{
  "d_model": 64,
  "n_kv_head": 2,
  "d_mlp": 256,
  "vocab_size": 8192,
  "norm_place": "pre",
  "rope_base": 10000.0,
  "rope_fraction": 0.5,
  "init_std_up": 0.0634,
  "decay_shape": "linear",
  "final_lr_fraction": 0.05,
  "train_tokens": 81630000,
  "dataset": "wikipedia_en"
}
Each number is 500 + 25 x the weight over its row's rms, rounded and kept within 0 to 999. Layers, rows and columns count from 0. Numbers have three digits each. The size before them is the row's rms in percent of the matrix's.

# layer 11 MLP down (transposed), 256x64, rms 0.264, rows 29-135, columns 0-63
099:481466523515473491513512478500489479470487555452477532468504553498505528502534532544517470493517495495472477485504474491539495490459473500478515508478512490457510490551541505492488535529522478
014:540530479499459511504529524477485533444504519501509453479467503482488494527536485528537480529538489533466483523486466494536517484493510486526519492460472509445501469526500523472476504510489494
086:479491523498513520475497466445504529464498498533524517515524503475528513530477478536472492567447475496527481513464453510462499483498519498494479482503498506535512475544489539496482510515514527
093:499484485485514504562514538492499530505487484507469401466508491514517527489478516494474487475481501484482510543496521471500488510482493495549476503530511470486533471487535504526498529539502512
098:456491516517510478491528527436487518472540494482534515508514482532514512522482528494452478507495461521479515492546497520520514484506457503506479472519475473527533516539514503530452491471501536
079:509528520475448504488472536455473482495452533534506537495484479502530501480494520507527517528526492479496549483472502485534489501504530516496538537532476552495489459487496482467491491485483465
015:507477480516476458536514496468492481487457531494519493503539491518496485472500489467511487515478487515491535504519492498491489455456523513474482507568510585492483545527475506501529487489498507
008:435552508556482459477464503503498493537520527498492512491475495499454495522502482539506469503482533499451479474458507512499510494510509468486506504536509536482549496533490509498489510525481470
107:485489506468554545536499496466489453472519479517505504496524516441484499547472508482502512555500518517513465507514474524492516464507500511479475500464509544517492468532489494476502469513487542
109:524508495524468497490451501474482483509475511469468513516455543479481488466510542528485557521513492483528470489489504506486479491531486509555492523497486500505466508490536480507472562541507513
104:483442538470515495503469462491479537487502483472499485517452495529494485457527492522472482505547493516514477488474525508489507482499480526546491530506451517541551505496526514535510502473517480
120:503502467501510513515503502476502503482514526488514541503523544456438549522477519491497523462518526466459480502522501461513451485498521520521544510484466491501494517507480456511463493542518521
109:516492491510497522503498514526489524489494513510509517507522517506501477516511471474494452486492551466520486489488513484495468512507472545487482535504519448460505474495512584455503441513529527
025:496477487519524505479514493497517467479417486465498505482525501467485458502560540495497547529521481497496524475452501511543501481509513478489503501514503476507523506502504550479485515544526503
112:465463500528539508520484460530490500522521468488465461510515490475498461483494473530526519524560528521528452471507519469487496510519493494502481526533515528506538498461484520513449502505486512
100:516521497490503470543459475536492514536466502497501447477490492508489508461533492501512518566489463484530532461499480474526454475462522499488539494515492512502498499487530551519500521482487490
089:507522548494508516496468528503490533496480513502504548470465517515427517497490496476488503508496538489520536445505531460503491504514476562490518485461500482486489475494516549484476476503503478
102:504513477506535531508484485499541513495522502526513495536440515481467467484517469518511485510504528510495491510532465485481470442496474506508509507510530523499472497511456582473516510461486479
022:496540480501457463525484455532479523560502476486508511520460515541513506473538493508523508517495520485505465546496500499499534482514504529444480481503474526489478516507546493471497504499458481
140:507465495505513454499496475483502534464458545490499433520463510501526539494514508488506508509526484496516516486526510495495497485494518513458497527486483502510470478516553534518495535493488421
108:516498527471460500486529509534507482527527473540496465540545487483522535479497496499500499525493495506463493491477481504488521475543482473482456478490554483513526501478493502522545519437470515
104:465488492492467477508541502466479479461537488507504476515503485492518469511503525500432520525506497530478493430487514520509516503526512459512528493508522477500531480533537565478510514496486498
093:487534503483507496526456532556486530504482485486466482480467522498425492500468519490489493500528501539520509466523531461526489527453519503538502529470514490521501508468491489509494519529512465
104:460518460471501555488536465487502519497489508503527515483516540490561481505485478494456481532486519544499501497469497502497522463489514538526477484536535476479505501502484528483489471532542472
019:498489519516529487484509507524481478511513534511511493512516542470551471515506482493478497481498500530501505490503496556509475474521538494529453503535472496506514464497427477483457460554500499
136:466488487511491497513528472497518459496451485450520461508495517517485526470460503534540466513510546500548466511500483503519506474495502516495492533466472514485493522494495473527505522565525531
095:522528479481496522479477541487523554496557504486499465498480485498524507484507472470445490495529475512477484497510515488521514541511460530519453476492557501557484532498504523492492499478487510
110:463484521471538492487525500505503511487516473509512524521528512529488496494515496490531499479447532477465467427502474514518488530504456495438480480509517503503519524493487553519495525514485543
093:531487523460502454498464506466491505522494492444488467551493536450495503502542483461514505506514505497490501502536483545497503502504516512501448525513484504512525509464487525546452517480477516
086:486459466465503479507515514486538477514504463498476491503537513517457507497508503474477501566516521482532454481529467531480482518522518504496540485497522497545474485477537561514516479497496508
093:515486506516499548517489486513485487498492490524485531506458492459500544519503503490503526470481488489524464485549473490458538527497470459509516506508478554500508477479521430509523503472507451
015:492515465488528529574494477453497538494462481502464476485536486477549493522541481502503553507529492522491494535506526519510483505490509503517478503506534488446497497467495500503472487503497541
132:449490501457509481507524466481521481516477504501487500488491522484505515513535494494458528482544486511509516497488476499503467529483485436507517529519499519557502548514507517433517488513549483
104:513500480540475495493480491469502483535463505506510465461529519485516484490497482506478508565498507533513528513499488534517486504461491500505488519540473508465491501483506598475491538507514482
098:505478499460505510525498482505490504509506516513497475482531531493495506536510483513483515496482502500464520458532509507467512449493507470520535489525536498490483441514500590525496511505439478
104:482494497522515511480527522468517466480501519498504528502471516476452488476500523501463480481514516518488492427495541488565508549510513496509522495482511481537521499531486525486455455461498499
125:499476481414501486513504465499492480524476482478494472462513496539520551493454529505552494532511503541515525489527483493504487502499517507534475499505484509541508504531529537484514467498509472
139:510496501488504469526525502472523477499493492493449502485527512536466564522531529516489494530511473547488425528484508505481466464508458494534473483523487475501511508525508510490506528540508491
056:471485490506478465502507531489514498501476510530503490502485494512464510481527487492471487515467479474533540526491489438471500517495510537522517513503497497492472490474515613500514521489476521
136:510492563539513483480497470538505521524510490502479494524542476518515532490471484512533470516517465504518487490484477488470548477500457487476448527527513493476528505458472552502517502477485502
025:495476544478521499489469487519486487476468523455508445505501526493513513541486539475482527536541502528488476520520457545502510537525459496509491494506462482504534485486465513515536508469521484
140:510522508497498498484466495519494489513502488500458471514518451491496496489558477463486530440487543506524511492493509505449504540509481460506556485526509532555523509483527496484504528479521476
091:492501484493487502474485533521482460516492483521531490483503457495537514511502538492529483590524508479496484526506513531493533506504486498473447503525502496447467547462477508492519522500482516
107:492492510533517500479499490498461514505476519456516511505499533537524463516494518480496471489512475480484499561470487477535532542456516488515461494500489481469482541516502465501452501561521510
123:518481557464513486514503480515500522474508534487453515502501517521472527463501519518476517430491519530494507545536458533519491481478495489509532467495491495535472508543477479485511459495486489
095:522494489467497488541459498535482527522529484486480467433480528509497482460492490491500495501461497533489513468512515537489508522479502477525496499492526533515520494552529530547473507442499494
105:482494466505498511505522534486494499510485499444487489505522537524484503465467510455487512547491531522543501520495541437461470491519485490535490529478540489526485500473518483500502502505551532
099:526457504520513520502518470470466511481517502449484481491521494493534473524483540500488471515510494557554480517498549464543501514465473473489510531468533501525490503503518487537504486482516532
113:478518547525507517482525477508522514469486483487486489491532524517481494484500526496500527481477507497510506504501474498512484458506444516525517502474517490552471461489535534447542465471561476
120:479561512480484488484519478513518471479500511487505522541535479498504480504516480486481492518522537477511518538526475543522500460507529493430471516533477531473487472456518491518491461513474497
076:482533564487497544470522481524492486495508476498508481470475519483534522509531474477538520525484494496466514480484486517489518460523497486513483498484500492546534500507455535523466459519443514
100:510498503518478497510495478544490494500497484497503504484487462522540519514511527491489511554528500461483469483460504541543502432497460510490464492521516509494456514455492528499542548489511474
111:517500476474502554513431483536515521493506471497511466532542493509495519539532500503502527491466544534488471499493496486511471523502483503462515525440481540482472513486515514505518508473512465
021:497485481451497487537536521531495499497509474487501524508443512529477501491515517508501505488519519500506502470564518449534517506501462470515467447467542522533499536528510520476509483515496472
026:553488481491499506520505525465512523495521517459489450484461477508536491497479533488465477484497538499497501521498492523521532497478465517487446497490496485519495546519469553498443493541492510
016:476502464500469489521511491526506505459529494521495513503513485556498472464489514488520460509509469514496432468485504458532511457486493497526474551483515491537534465509502494493459478514529517
121:522514445479484548546474493529509495477494524520528499428517511492529510530531514474498544480486495506470535511487481496449526501492484473501467464515486496479482503492544487464516525497509505
130:505507469536457493449500470505524495511526493499468504463524469491484447499517551504484523491531538473483559531503493486479486510485493515477487530499479493498526466506497493532547480546496524
093:474503528517477484513558484510485475533484512493513533515497525467485500479515537498526458500458484522484506492518461468492487472511467492508531468530462540495500496508499535525524482530499426
124:514505511496483492499462520459528508467514484491527510493528506496526455492493527492502531469505522508494517545536478525503520521492480525468481472460509477435536519538517440484522516494499452
090:487496518517478525552463505575523529503512513499514469499471489535491485494466515517443489473509500485472521528523497495494503493444505497489506468456497530473466517521502485513464464500538497
018:465491507468510522504513508454420522497516540472533470495499546469485472516454475492503527533532512495480468505521483490537490503519503495516489491488497489513456519510447520489523507535514518
115:520539468531506524495504511480552497489544485489510534496494523463498496501507497468578520534479513459485478486489455494532469500496476483510500525492512452490514500525499484447481483532491524
017:481489538518519489486498486544467527501501494444551480477502454464526526504488495471532526528530482521486475505516477531542477475508472467472526485452487514503471532478522520489523501511481515
021:465560539519526516455505481468516470475497509501519501479541509469528511470483485532538506508511490523490514463506509521539486477516496468497488491508495528543551472520483475447471504492504525
125:503526485529482521495550470521494502510480493481467479483485470493554502500467491480472529477514476476489493493470483492498548517497529481539495532539504486531512513483523422463541497504474502
094:482464477529583513501502497488514492490502486496538485489499494502504468526499470524568505558487500488531472514530485497524554481487497478478454492502492518459519500510484476488498473489492464
119:504486521512481495541501510479529562501524448512471482502488540504532524491484517490486529475494463505480497516487500503499515484466493470537425508531522487502554477524513488489513472502467540
120:512522471538456521530489503516501486512501468492499435443524516520498501473513495506502556533515507498490474453470518509504493436493497524515528500487495527507499458499510556476487531502492493
116:511526514483525453496502519496475506492472520483483430481506502469515509506511524553516507502512527514511534571509487524506500474483509536499473501497466519490465467472515558498486465512466482
093:492525493510478534493513494480486504481490499508513415460510517489586500479499507481507536517498460535505508510490484505492532470489549486506508476508515506500493497452519560479504505496503528
090:489510557489506517443484475507513514533518488512470489484515520512496521484466475500505466517479543537520502514494520501511509464493490443503515472502538453538536477467496548482506493461507528
093:458483526530460488485493505489525491461465523493511516526484526483544513549538479508503442475530481512465482508530502495534502522504515458481471457479535495471524470525513494479491490512493532
022:482511460499500501505533507489480501486517472491467444510472515470511553472531520487492558479485516513523493506528499518487529497518503493478493498477564516462530520508472505528538481506442529
109:519478498443488500511455508501482512505497478517471524495494502485492532503536504511488510455540511494491500512462538504494471544527453500471522505530480547488503514451522437500506538523467509
107:451530470513491528500505491485484549491472525491536516537542523508494503475498479477461479492525484502462488510533456498498488459528506510529494522500490527510480536519442499492444514523521472
087:524475495469524520511478476477521513535505504473482485461496510534548511462522522479528472513483503483493503494514526487540564509506512480521493470453523526518476493487476457471474514557507470
096:501526550521492517540483521484484514479475469489463495475489493521484520517470480511550508474490509503493478436499448495529472525503473508499527521494508472510484472503463503516494567523500545
089:527501497456495471526509526496497526496499496510484431483495498533473527480451527468467529489512477472468496512525499476505474519511516471564525495490512512502541469523523497505473461490540529
094:490524513488536494482517501491496429531444491505495533549523487475521514510517507520504474477480556467520471447480474495504518494519511509528500502520499478547502511497476456521512476523478475
150:476493481491484490541444494522477514513467522446465536520494551465485525505511557529501538527541510488504489484491507478535509474492471514493467504491493509518475474482528497471506527545493495
017:459527496521529487499494472480506505484525507501467506501480566502482490473463453558528501483529524558516487466450503505504492496494466504507508497549497481531494470517498516455468506507489494
081:526486466493492453519503487496498501496489504514466492492522529507476521518506572488503497540503484545474500465525468487514522477493481545476498531472493440510514479532488510474495541462498548
094:517554495521537491474514526471495525450522554464478508477519519479521494529494498505505469510498466536506521507489527447532502488473483479453515503544526510491516476517484469481498495453509481
022:491515552494496474487520495478462523483508523435521503503490568508517499517502510523487480486521496507484465497460528488480487503517489498551525528515517500514542452515476472473483470520547475
123:504481452500499472484496491516503451459516501493520489542451536499510519500503492477521494587492541505506509466530477464501513449524541528511485525495513481503482500495518538519491489510508524
100:505532489496514506491520496511486507507493506476540510501528508515480523492506477512509477540513509525493498470522428521535473468464491522548457496554489509500452488475472534486523462521459529
025:508474497535508486495505500473542509479497525519513518472505508521568488484501493498515508553510499505443481456520485487510490524465481527528523505504514454499499514508438522509487435462496513
088:501484508555502512506499503506500546513518485483530505467497495503484422489543480511498468458509536471513457499483518480473515505508485507481484540520550473497461510484536506520479489526506452
168:503484466550518497545506526475527520546540444487491501536461501510466494470494488508532474477514467502510487526507498472501511507474469471553456473496511474506505511505509470489489526542495529
091:482530469487485513494495501506478536469480525488549450520457519537461480479506517454520532522512522513526488469484489492501465497472517545501512527488475526500517522516431525517489471490510493
085:482486471477499501483507538520513523525500493472538534545537522504499481494518465509484468522467532532478462461522539531492504523544501483508507514495482475476475441467479541518506493488497463
110:526544497475510494504498545454495501493481510487495453484528480507535507510490508455500530456500490476515466556519524488489523552461521512502499485498500474515524511475470448499535500488515548
109:478537482574517521492516464483506485488515519496497521480510516482477486498445485537552476484530500484483483472482485482515455467483492528495508506530533502460486476552508529504490525507529473
100:506459466544531479482455465525508519522474528488494513483501517491511506531499527532515467478490517516493544492532479482523470497427489506517508481516508478480510505485451452465505511537504524
102:517463517483507523506519453505521564551488521502514459514500494478536464476506489499531463499509489506501519538488480487448527496510486478511484548539481473459464517513526473504491507487482473
016:504480478508529514492447514511491500481479523511553462442501509529529459501545491510490491490479514530482478515519507489536478497455527518510430497484518518487520521460461526490506494479514488
160:485491483524488512486494525532489465490569480487493487488464504515509485495478474473495538501513560489520473501512481542498500470469535537463489499533452509505487520520514486507471547518521451
013:484507530511528524498531483549500529473471506493548499471561504548534523528492458527498481486505461545502503501504514509519458493466451507507492493547476502514511510504461485512476492502501472
060:499497524529509490507460514538477497466493507529464482478483494510500461505538491502512504509506536481489429516515500501504490466518504500455506546486494533416544497518489522509519509535513481
110:515492434458504527506497513511514499490499488492501477484547491507471497458511461525506498520500483540519484489491509477525483505524521466499542496455538510496476431476535556509524524500495500
096:517542498514494463501511482459491499526537516550497522477506506513490495514502504482520483461456501507449517506496468536482492495510443485485503522507507502436483534532524497488526470553537506
127:510529487497482495502518470491524491474539519490515512535522510469525541484477535471479530461539515445475494503502524490505488532518513505507494534492474501495465534451530462455464503486546490
159:501477476517495518499525523531527456480557503521528470536538497478493512513521486523520470484501500518506511498539474530457506494525502503503452511517504468436464524479468484465475461512490492
118:497519548520533497493472466492483506488501493501492468485524482509532469519494531522542558525500511483527459524484434480484500469512493503458476518534493482452504514489531452489492501507520530
098:476505523547492487524490484477482500502537456478512546528475544490479453501507480508470475480521532554471513479477535513517489532542472493505523468506500471512523514470480498507501455503498459
099:539493487452517484503514487517483509538483470475499494469507481502462484504482509526477500467492536495519546446497507497521473506494522487555513544519549523498479517517514468489507504498488425
# layer 11 MLP up, 256x64, rms 0.254, rows 30-136, columns 0-63
029:514486499499480509494501524493523497487536477539483526539494460489480497501507527526457542436493489462493556515495536474461498558512532535492494515524521494491500532476514467486529475484490497
098:506486491523442526487472545551550502468546488478455493515470500514446486507528509547503492502487509466517521509523493526518465499483533503472526475485477517500479517488520496489510503516457520
091:471529493513503506494497503471480535516458545501481481506493498487515495500517532508454528509504519480516508574514500472493458579498529533509514529482524486487503550513514467507493474524505524
106:492485483507476488488481512461538505511513462485492565490489507488494490504513491499487478500481504495568526493512539508516537570504509491495534539545512474504470472468467484497505510459461497
097:478479480506520475486525472547538477517535503532495519503450465553518492506508502520486488491520510503546535498463507487493532513534498479503490486487545449490512524453486479496487505444505522
031:530482509484499479498498511505498486505523510587465511507462470477490520496528499507468526469485468470519516526501526448498478536527514514481514486517525527510501542487532457497519523472468541
029:545486504518488464488552532514504475472509501531509499522495470481496522521513490491458541442507472473521524513480505481492500528519554506454526509515507499504487542486535459527512533500484537
108:465469505520503520527518516497465463492509514575518528508486486476484479494514516546492563479538501499484489498498512483513522516545509516489488518474461461462481496484520480529501523478510552
112:501488466495535515489531485531535493461492505508533502505449496475516544515502522490495548486487465488502485513533488480503477540538505480517516494475482488495453562479539484499501538449484514
108:493501517505485456466533504487486518529543514494511530537525444523495458507528511510472489459490485469481491503509533501527510538529481509474532548531489471505491486497528483549520504496461535
115:481481506541494451516485487482467480494491504513496542519457505469491498511563513552424529489511480506512507514502537448520488512511530523506493539499498477474538520485499488503488506502471512
109:510509498532496514499536519471488461533479493479524535491485457487502553510481494535472457487463488504538510518505524487442530536506534523482510488496516473459513517466511510533483528541482481
041:512516483473500503489508518519513478505517511517498522507500479507469533464507466537472546467485459463502558540516540456481458534510521523471529484513511504522470534482500485524504541501472521
110:510515486476490465499534502491488486489489480544540504497484474529478526485519466494509495476429474455503500518525519487481515535487567550493505477498528520524527541471494513495483523519484472
106:529503471488507536480485503510535520485489519552510500457501494543478516476508486505455504507488503496516514493455483497474468519489509524495551509516495528497428521470529494503534549449504506
097:502449493513472547528500544525505460534508458486523502509502465544500494491484518477459474488481477482539510547490488470478493512516519486485515488497506453504534491502492502527573510488516513
110:503498471488478482525492538518509462518491520460554486459489478484443531514539516483483505492463484473473517505488495516475473535515507519466517532464512501479514516482510510564517519533509466
035:506513500505467481487508496512507483499512482523479535468499474514455521469530511494479542463484461445482553502501545495484517512542532538449505513507513487501463506458514455496520526491490515
130:523516456472512518511497523544513439478503510521492507481527429511476503500484525481446517493472492456512504541525493501493483557519483489510514489510502502514482509471529491504526487506479557
118:501516513503517451489527515492533495547507511547535488488495484526495494485540438532456509498438509489501547531485497469465540500480540514464502511462520523490506505489505502516489504498474500
104:492483513485494509536458560517493516479493522526477533492515506507474543468472520459493494484490472460522510482509507451499512507494555554503539523490465484531494492530512502525527527487474528
099:503489471548514494457534489486494481503523507503486491507483506505489467519499488550492512477510538512491520540539529510446454497526476491504515531480520449460470507515535471543506499487550500
096:503517491482482502504519548522493499491515477495495527454529474524517501520485519478487499445493465477461505533505490480526504500484540485497517482524533504477528522446487457540556495486450528
029:509515505484452452467511530520511502486511524524480502507490471503439527501547490508487548487488469453524544511500532486505500547511525524482497497498488507519493561491513467515496549487481508
126:484494481506465491476533522490529473498487494506476487543481495493497556483500495513500501464522516471519494537513527493482521493486536521499524535471461457464483483481510499523473575505469552
109:499460515517514454507541499501534516479527544494460524504512465524429504457484474505489503507445517511502525528505500498497470507488542465472538527509482474487496485489502500521510496461517466
110:507476563459514481524518497514488444465483544577490497545549485490489476523513523479471505492504493475502527508492483508507497521536460518477507477512496474506513532495498465510512492472506511
093:508498501515526502527494507537504483458482481509456544542500448511438490504516455551531489453485483467492520489511510496504504525514494488469521511523488482531502517511524489545494538528468504
099:483515489500531494481477483454545517499478549518531540527498515497472519491508479498486515505451487488500533523457509441480522502471546576473492491490524496472504482492529510504484503516492485
097:477510492499548487547525512504518488479523468550452519519448503524499535520534451503465487470486515479527494509464468478482499523549466539521508489531509485519502525476477489490509508485494503
029:521473513474484477500504488522515480487526535509486511516470455504479525469520493482469555463485454487505540522510518474457489560508510511447512523500497488481506520468496471490538547483480503
134:485491501471480488463558513500517488541529507510514514481500458485498489451539461496487501486489505464528487509476519494484453538507515500489496489494483507508451500505556496491480570512544509
107:578530493500505507473495483522530495494480466521500504485501491472517513475514461453484516483515494455525517487496495499493466523527515553477519515503484530480431508495538505522540530492520501
102:485498504491518491475463494487507522522537502525490521473470536431483488500494516482511518466494500481513506517531545414499460523516484536498525515527535502479475490502490502448522491501523492
109:507485491498455492519451556492472474472508478494530507527496475516458545524482524478509497514473459472461513513481515472452527515503537548492525508494469497484477490529489498522499523516467472
109:507522460490499473485488537510515495504537487488482523534521475470479515464482539527488468460500505521497504520488537512519468479519493497505535467515501518464445472520496439516493553496511543
118:486463515500539484489501505507547483517513479480486551504473482522493503512493506499502549434473515503502514509512544469483486583492509497503482499524492457513478485499549486496529494467467497
063:475517487521542529547457483507496526462467457515490483450500520526473492515512505494540477506526525509490502480486483486537471497453524479524489495499458537477544528533490489516467504517523487
128:531480522493469478462500505512470508474501458544491552510522480464507488470517507496514527470512495496515517506528529467487486516530471546481489502547549498483517546470531465523507536493499521
038:511530470498496473517502548511518499504502503530483542517478462509483541487524496504466534442480465478519525539539502499505514548506527541478496519494507469496492526495527464523538545501484522
126:539529533493496476505465490531522511499502494482466501503530477487480530484518485468488560484464494488491561515468509505450513507519552491464526507497453551491514510505506489527537504476501487
113:552444475490470483503544549467497474518505479492509505507478521476497523504515458508469493517485469481529514521533508506476527504519504574466500485475528525482481467482524491531526522501502483
109:503498470505480460478522548509527508542494490495500494477509469531468514462549482543524514483490490497524501535493492487480480519519530545501527484519489480516484543444530504495536539506455484
105:487475471494473448503499498534485493471506505510482498513513512502512534501486520519512532505473450451530525525506504505509510501484535464451516538517545513508495524483493459520533490424517477
108:511506500494492469483511501508501524489479535525529546499510504536499490440544479551465495509453539501485508493481490491497493498506478509484497573519472463486464480502509475504553521488462509
103:514466529496541497502514497525526461470503549472457499525489498546473514472473449530472535467528536505494532542529511507511506522508507469488483506470500443482499511506493485537502510493490475
108:523493505478510496507475494515531498439490544496494498501469510512495534494566500476477551483502522452520528494526499474492474510487469509506478494501493513520512520521533456567548483487522498
116:512502502526553506521526515525493508486519507492485535483528492475501507502507531507490528452459492466495530500470550477479451470554521498492526472477523457498496503479536482478535493477532463
116:508526488511483459508493556495520467505502539510497572505455527482497494487483503495462490457533510466495490523470524454476456505495486507498529538503475474518482487492513498518484535549504495
093:504519480516449498493473500492491517493499482476464503456507491484448501502495544512465524507520490504544501484531528489456467517494512554446506494539533516492461503466473513482543521529502506
117:522468474500526518490502479473547489463530464505517488524505494479492525523505480510462508504476506483549545532524524481466534512543549524508492504486499481520449519502510491466506499486441480
115:497543546493483456436525531500484531524491482501500535480512525502503493442507513533502487482486486498531529555491532457468533506504508534484513519491477484458493483506526484499489487518468480
031:513501472521490443480489552502507496494496491538488508494451473479456514496508471503477553458482477475494527523484496452471518518509510537458503513509506486533498509485522445503494530471470484
039:541492511499469485494505528517524502481510506509509522512508476476461539508526511523439519447490468479499556528528525477495502525519522567475515463514488481498509507451513483504507527468503519
032:516503496472512481488500516497521493512530524521493503501473422485458502484531485503490504460485486494525546524484514447484475538502517534483522501478528469508481513496538446487525546462482513
115:512503528535445462498525516495505512493505504520512503522547487522499496521482479517522500455465509464502536552486541476502501474537548520476496558469510504477507485512475472510474503459504473
113:474498507532530485492497460493507451493546514499476489460485496502486482481504483505474495470477513475472531513508524454506481568518505510528494479494506503480467542485565482510523558506519508
102:526487536524535510464486498521499500442531504515495495495501501502491528481513458535441490470512529489524504572502485497501546512515482520494499491527471462463476552500522499509492521484522478
115:474458456480516482456549500547504479486482514489481491523518505537454482515504459497500521479491512486503512522530504511498490487477513495485489507541571547508532488451501473511472524485515506
105:523508499496475520420532524520494454533486503514530478492469473516501494467493493552494490458480478493532515503522489496491520482472487539493547500533492536555501500501516500459497528494488520
034:506493512495486466517510505505496491512527524512507535519498430482472506486523527500468505500473469454520548530474518466497491560502524515469527533504503514486479508481519441524496506476452522
117:504481503490507527490569499485498511504498499533470495532511450480486509459527499529521527496486495499513506565522517493493493512484475535489512553521506451471491521458493475449536513485529499
037:508520475502489472514468542517517497493489476534475517502468444496473539496535507519468527481525479495522516532493526466485516497537543534469516519494499478486467503492507422486515540489500509
035:520512501481495482485507531506521491511481509529486537512488460487486518456513504519470503448486493451529537521494508485478499538501552513465520498511518462516470506504527447470498557461474483
112:515477487523468516506506508469535518526529530508434495518465511525517533508506454495497483504517487494494542530504502461510483524513490517515509526500442457454462471488532471482467514489515527
104:478491515504496482497542494545539525539502499485445465530520498509469537519556479483486522505506499499547510510505492457492492481531501549425496479522476500468483516509514487502485501507523491
112:496490495539553476483506495459529513521476523503462498479522479461521504508513531539459533501465505535533519546497528467501472560462489517501513519498514484510474506493520465500529497480472517
111:510485483509485486481489501485486465492499510527544493468507510458485525520540465514479537506455498483572535519488511503521457524527466509495517540474476526537472514453486483525509515502472495
110:492496483472521502511516538522468471496543480496497493495511523520493520522480525494447478478436469479551527488520499492477512529469525493475552540535483490460533514510506479507534498470509516
094:500485469527503495524498521506502499464467552512503449505491492523523538536489535522477517501513493451479515500523553516488504509469536534475509547474470488489440508521519478522509507471519476
103:483509449510529510505496512510495470466443508498547532502483464515489492519543518518496480498465474468505494544477505478516519488523554540469515499456505472471513532511546511503492496509487462
106:497506543497451525499513478497523490494490520506481532481526501484454569495559518471514512470502443460522523482481499491520496553492481504489513458516554516519496497505529484482513508504494506
034:499499501497495519522504542547524459496504516520510515481494484505460535450518515456462515455477467457501546534509548460482499514497528506471524524496511515532489508485524464489526513474492511
101:557514572470506490539521467533532512531489519493492514538489497484490514473505496502497528454511492474453549487502492495449507514492529522468514504512483515466501510499527479537531488511476489
114:492523536460537453482521527462481507493482505507482546493482503494481496439489488516485538478478482510528509574510533480459541493510499528506520490517521492498507511510486472533538513514488481
099:496515494522504488485506504478488473464494550499517487498504509523488503480500501454491506486531427470505490511561524488444493524534490492518508460496566552484488515508531475481524513508500509
093:469497493519461529494524496528480534462468504517526516530509520466455503486526501482498501504520524454530508498508518496457465520519518568499479521538541477519520483472497476532514483494470533
095:517534528503516492456479474492476518520496532518447482497492474466509491490536509482482539497520465502540526536494509460537492553512540499500496488481511494520501535459494480484493493522437472
103:482519520492540478453512537483524531475497535514476497528474507515507543513501469486493546490443503509459508569492495508456534502491486539483504476521495490493479502498511472520504551483483487
118:546484468500486515485467547538509510493494483483502525512533425518469502537500501492468490466501523450500503510479500508527509503537477481478523451520489479495507528534536451476489497489486509
032:511505472515502461495514534526494522494535482543515505507513454465465507488559504484451515478499447486516522523480524484461511528519531505479518502494484504507480543499500459490480549466470502
091:501468517493507508501489521515487483479495508495507492490487504514507503541495498563464515458476491507496500516514531478493464570504500476501533509552488470461522484418507504523491477542484522
103:494505502504535523498501523511525471461533502492487512479470501512503521481550524503407527480516473499511511512531495462497540511457499515505547495477503459522477535488477494509495524456486497
034:520488457508505489481470517541502500513491496543507534504468479495479517500539486500460523471477520455528563558482546492478509524506515496475501523496503490490487540495535451505513530502466497
115:544476478483451492500524510526501506518500450547496524492493500501478474518488525461514492497483510488556529492512488456493491501525567522490522539498514470534487540491505470487537527467495518
099:504503505511501509485509488555475488484531479535448495490484498504447509501505527516514508496499454467466563531517507513471445492494517538464533493481494495460502498533507506469510478546519511
031:488514477499516464527473544483528461504547501539496514472520460487466530484500512482481522480485489473510549520517488470490529539517522523474511500503507492504478527488509426515542536499485491
096:535507489483426478502474508561495519497504551490535483511501498516498492519490513490513476473493532488456521509522509523502476486544479493490517498474522501489434542499500453519508523488524470
151:511516468492499463485533554445511514540473497496489499479526472507501510458516513508499526476494468508557501554498523495512508541484511524489517528523513483499490506476543470516544506503464541
104:487533491518496490460557543480489496493504476559505503563523458539490488493489491533487515474496524496511512513533496485472502532522495496497548575494515482503499511502480485493517482504460511
095:509479496523503504470564499499481491466498510534495511460501506494452521453507550452510533491483503501461518531525510503501486506524501488493483461539488530529531562481498485521498514524465487
115:487527494536476493512520518527517487479478526476487443487463489444505491514501495527475522489497522480527545507532546503478482540494467526516527509509518526491474525511498467456482500488435495
105:493460523525497466534506525535539559514516510497459503536487502483494521476483498500488544496521496489525532525502496497502539496506491504441496512464515444509447549476486474482523509508502491
103:495484495528516456483493532523474479471485494465488542552493480520487509502549478487458510502495533458488487490474508480469494515555521517490525484499474489475515508552497492509541559489518488
108:532507493514515458459529503511475481527513522510512495503501487483471499478476482533451475479496511448500499490484575454530502518554500527476529504480528498532500488512546502525531519500506480
030:531494506491466445489508501524508490503493511521501515499520465467463528529522486533476517462472463471512541542519533457456502520522535526486512480537512494517495540462511470502485515482469516
128:486455472498475465503538487486489487499539491497485569527475510469471464490554503489485510470494532480506526511517508466491489567454511490509524511494475495494518508497535479522495537473488523
031:517463466491492487468507524512520498480521489544503518515500460501495528480522496516428512456468480472526548550487533444476506510503515491486518509503495492500489515446495467505494526491471520
061:521491518538462520494516502500483498547506480480494499518493515470465519456482493488521542461469515456536557491527517462505518547504489510514508485485483489480519491483577499481502500515522523
107:509521553478506488495510545479503506496499458542505520484478505497512468490503496510523494468485499478527506561503534459493476525510521557495467562500477514453514545512521487497484496471498473
110:497456519467531425497490514501506483479522508501507533509462501493484520484533484493470486450482510494467506502492545473513502597515503488494535484524515478502518484516507503490528486505491523
110:520523525534486468510525499514515448444502504495527542528479481501499514518530504489463500458476514482486527503499515498530515524505506496495463560485491437483517537521485477537459501501475484
143:484491533493487500449489524537508483471519501544460492511522516511486530478532497477510496502481473437488573530542503503488506494547544529522487500487510513477484535517519476493468484489505510
119:494500476509455467521513492487493509456490467505512473527531516495506486509486527502479515511463513486504552499509547499457499484530496513461535525471532519478447502514496483553558517473497526
089:512500477446528467502526477486522519467513500525508525525491476508499501522508473522442517502487539493548486507487515431552437496520501518484514524474475486476518518522485489486510528494483493
099:479481514512527505505535495467487490491497568481524529536489498474464532498494479496478534512505517503479516556499484503473488485489482476487512462543517538494492511451522467503504547492465552
108:523514491534450491542500491521547528499487512537463491516508493485455560491500503504496476518510456485495563513499489440525495496487511514505493485486505469490477500511517499492542478454465519